Weights of a small GPT-style language model, trained from scratch on English Wikipedia: vocabulary 4096, 6048 steps.
Each number is 500 + 25 x the weight over its row's rms, rounded and kept within 0 to 999. Layers, rows and columns count from 0. Numbers have three digits each. The size before them is the row's rms in percent of the matrix's.

# layer 5 MLP gate, 640x192, rms 0.092, rows 579-639, columns 128-191
101:502531479557451479503541500477502482491503510465466477500511504442520571552496489519541490508517499525487510458502473495519518531504507484517512490523482484516478548464485475512459551497480508
095:514512517473561504472489477495471545508523471509505491482516474482516478495472482494487480485493511500508483492564505483498455519497519514566506487505551461465508494496514527445466479513461447
105:541529510491523510498488518477494501471500533489493475463483508467510548506531522486522483480532543491488505451563499502536490528513512438461491494570473526488507521516455543506478531456509501
102:514532417498529512510486496491504520501520501508504510458486506542453510539511499503509496485506533477510483446519508486521549442513503514467524487471515486534504515483515503479488477521524517
098:518509494499487467452478498505503481482477526453500488485521510454505511503482447557481516482482494503484541528549500508451500507507530485506550506511528508501516483516495456482504535469507516
095:479526470480502519488487486522469439532521454490513496464455483466506571495465497476499499476495514450471513529499521483538535460512530500473478552483493477482473506510517475426463490488528469
102:489473511486524499470543489493547523498480559486485469469491504493502499484522500528498505512535514456501557512472519462479464522515509503473483481488507503522502541526496494523495551476526500
106:515510493489488522485479490471490495480482518443531475524475474486516500502502459512513495495515484512473497469525502513571471502535533510483515532512505495522483516484430460490471541476490515
110:537509473497490524433485506512493528507442477478510494506506532511501520500450482558501484495496499502469522472476505500461513513480507485512529495479519511525486490547466476488457502498524516
095:506530522479515511460537527510484465505470450526448526499505479468487519473503459510481489496484501516503495503505441512521504525478525495529534486466479509507488530532501511493486500520492487
095:517522507454489483518495498478548520491494501445492488484508510488462461492504482502543485470452501463481527519486510541537480482498535509478483501540505544471464507475505502505515516512517543
108:495547507474455529513504505479493518545466498484499492493540496485486498448511531470485494480468486493474530451521510489495507504533444481466484505499548502487491539521504512515497504526552442
095:515515475461523496470528518494473464509519483524490481516492476492547534525471491506519495495467523491506499490515466482482466511527513504466474519464540556489477495474520492582482495506508544
095:493525483455516497489522499510533501504506439498532466513482502494506529490575485520459472486484496472501498499488507455490479528474520503503493486516512512540453524474509513536498484481464488
106:490509499495485525485452438483548502466469490505500536504478472522462482506462469517519507485468479501493493478496489471501446501493480504513530498500450457522533519500490566493485492484498455
110:474522505473485542448510518471539491513506471508520520444500495485481513505492511512474475486469523475495489520519499524524505550478536488481507498547452474541500571462478477505512549490527522
100:533534494452470533504455531467523479501519491512506494418483518517459447455467481514513496502489509531506540505484528494466512516465518473522482461499568501531503521470480490557511543503518495
097:476503533537500516537469506528511500486513526502511502513481483544505498469500539497494550506528480506452510480490509542489472523478548442497464529502469484500470455456525515480488435460473474
104:529507466472505523486519493447511480475469485512520472503478507544531537494497494494490445483547458511526541520540506495510490484463493504559460530500505518504479523502539531500493521489519510
097:480502424485545464499493467505499469502445469516492514495498481486498500487513458535490458460474517469494515467496517511524511477468497494548501529518489521526519493508470522505484479496520493
100:502471446473525508507513484481478479518532490505496520464493478516454500498505518503491490511467495471531539478490509541492477502539502492489532518484515500431513547497511522489523524494481491
101:483513528468479512537507533537518446531456478476477498490527482504519519486512492488490461506570503476490502475510545500531475512488509528478474518518507507534509501464492474554485500487423493
103:495504501499463486454499509508513470493503472490463485508510490523513521507484541512421529504479484522481502515538513456457478504509506461509510501538503517502476538500491494493454489489480489
095:491471491549445566536511549526541514542506485492520493487485473521459517513455478507474516454471458504495526493465488443501526536502445500538538487480489466491520472528534495517465522528503496
099:493490488479528570504530497544496462501485503486493477514504488514490505457501491494466479477537492543530478536500536553480515526486457510531487472518443478523525491494483538514487505466530476
101:513469512499467486514458505510481506467500517470473536487535511507499527486508480528505485526514498464533485530565485490546500551536552505499512475513484489491484522528517489509523502455443535
102:491531489515498501493469516440481475481536512546470450521482492496500515514479511507544507492501495517480558488518529525486474497466498557484469531474484515475543542523483500512442526511512549
105:528504471490516515473505441476491477451499527485533479465480548500498506490519531503502513501505487521492511523520477488499455518524546499494516521506517494503489510505474489520530486511516526
095:465481528498508498468461506512535501525491460485503467476510495483453475484559477533508466471505503518476510538544489495484487544486553518490512500509496535476459497503486489514498498506512470
101:505474485483488496494501488506500515517505494474485513451469486507425469470466507477533475520477515558551499507513510506478484486483530483509517517455497451491465487496523530478520521496486546
100:499511464481493524506471519529498475525551474502542484474482460474451468527554497496530490488534475457494459445533458479514527532508487487537538489488477502509501542529464499503516505446487529
102:501535481470488534490543493508506506479475535481520492464499521501494523512511486533521473453535534489541493522484524482521471506473493503527512495521514545490521522459489504486512514513516453
104:509519481510455492465499482497520498528465495516522537489471500500473453449540478511500545459504508487516488494497486523543518500527464487526520474472530588471474516520493536542510551453534499
100:483497535487473498539545531486478489488536503510457487525494523517501500488458521508526488488505451515489492543475527437491564500497557520532523481501502484483486507479492500479487505532502507
100:512501501504449482512481499461532536495497511464498511509482491481513497514532488506535508483494500479464499537499470516496484504516461542461473540546499540554468524486501479564510513541506491
092:509567485500472540491452521517519485509507508515543522482512474510495476504544542492527524493487528476478486471498499492516448519463511495470549497484490505524498529507512523510556496501496496
103:508547491505478524475517515469502468470558474487454506475471504497497505480457472519501516481483471530481511540480490489502468478505524468514530553479514507531455510445486497485500497511500510
099:465530508477526500494451477457537509458531470504465510487476529497517515523519517512484505504514471523534531522536507487500494513488548486507541430517540498525511499489544486488457510519484481
092:501482514506509582463482502507500505539485534513490507454473472530471514483536524489469502470538540448500455456504506469517504497507495485569444494528520543491477491478543502485519468498533489
100:491490464454517497471478454497516491485508467521495534514518467515491496492455530491522488480525488489486478500520485523446513547462472526475505523541487510490494543507507488456484513470468466
102:538537499472496479477550516512534530484472486542507495481496506466479532481494550534520474505483482486528470492496497475508483511458517504505488491520475532560485540506475512515441488539501488
102:483484542484498486511512518499483492522467495488487523446525489523484496563507452501512487480501514542513528466491518499492497485479525522504510471499528488513514518503443517497515479504483479
107:544535460491533491492495526515497527501468506459533507512509504506489515483464523522535494501484471544455553506498491471473504520478504533488436495508518495543495509456494498478482539500498501
099:489518497518578514478451496534514523481509503499537510477490507535474496547479491492517487495516519478477494538494499553516479497432494511478529496446518511499495518463457503478534475493475471
098:486529473514455512484527472489442468485464505478516510472493493493492449493516489476513483498504537486522479515495471488485540508493533484496506495480512501489460515497526541447515510533517495
101:456505492479465548516500524521464493490502453481512502487473489497475527509499458489489488475485501529492530537495473512519470472516502494509473569529502541497509578467500507496522458512513516
103:526516521547517520491488497455512479484481504474493493503458527536510487521492533511441512505527499522481507531519471482527488469504505537466518493493461444460482480494469483464492485504493453
095:473526528497505531471491461499516495515446510501496518500507486507470516490524439500521517476473457476464506484525472490521500505497504459476475499501482500476515493538565507487496511543539511
108:537534468481520502516491453517477490493514497475502474494526476470501551517476530570533483515520477490451506488525473512466486487511525509514480477481501471541488533472481513506502550481459514
095:478540436504490469514500425478500514510493514487608465444503490544511499505495520512496510493478489469485497526532427467505472497546526513497538488500506486527490485461478530489505479451500507
100:501477527529497496436485467546528463513498510500520463482484540487506474478483437527499496500477472463502498531494493551490510496489531535508512528495467509512521514457485470485498504536520540
099:502516512478493530507532516563499531507482461483526485474494513473530541520480544544526495505533462503494499478532469498514487468504498513492502461487512502466510518514519547481487549509486465
095:505492525530456533495500450436492522489486515490486523501478519498496438486482516518501529501463509499487516505501515496530486485517518486476451509505519480566480594505490490487489497503546494
097:551524474521492569497501526533501500510476483543529471501463495555468482486484498511503496505496492492489512494494516492518466448482495476486512533504483466482482510572517463493557506518524489
097:503464509478476516500509506447496490497468469477507486510480518480517495488548493514511508500493519476460457477503501462515522506520498472493510481496483543547495478498543452477445529533543498
103:498490476486555506458477488490516502457493463487510471486504488492481526497513528507467513471545488560496527446501558496510456491478531508522552456518482494489517516475487518451477535523492491
094:552490547470524445480502480533551507485543448455513522465498491513522504525504514521510515484434475493484530489503493506504463482527532509483500494484483498474500469524552480515488486529518518
100:506541450516514520548493484501503501520553521531508504528482516507498494497487550515537503489532514489523482490495494466501524557493504460498503502493484488471516511451505482516498503502517526
103:487542458545495515500497454529521502497460506466513534510517504485524526541513553541499502503512500490506479496477511493516435498458501493505467490512484505487535529489497519526542529483455483
098:538497473466540496476515460516493466516462509476502505507483512455504516494523483539519494499520468499505521461516498479544558539498525542479497501499493516504531530526515509474520491464460498
102:565533468507498461489480489522499482495493519542501528509466525485479494500507517547470512450523479471500530508510554502566492507492484498481500447515477514499471489475496481509501523455510538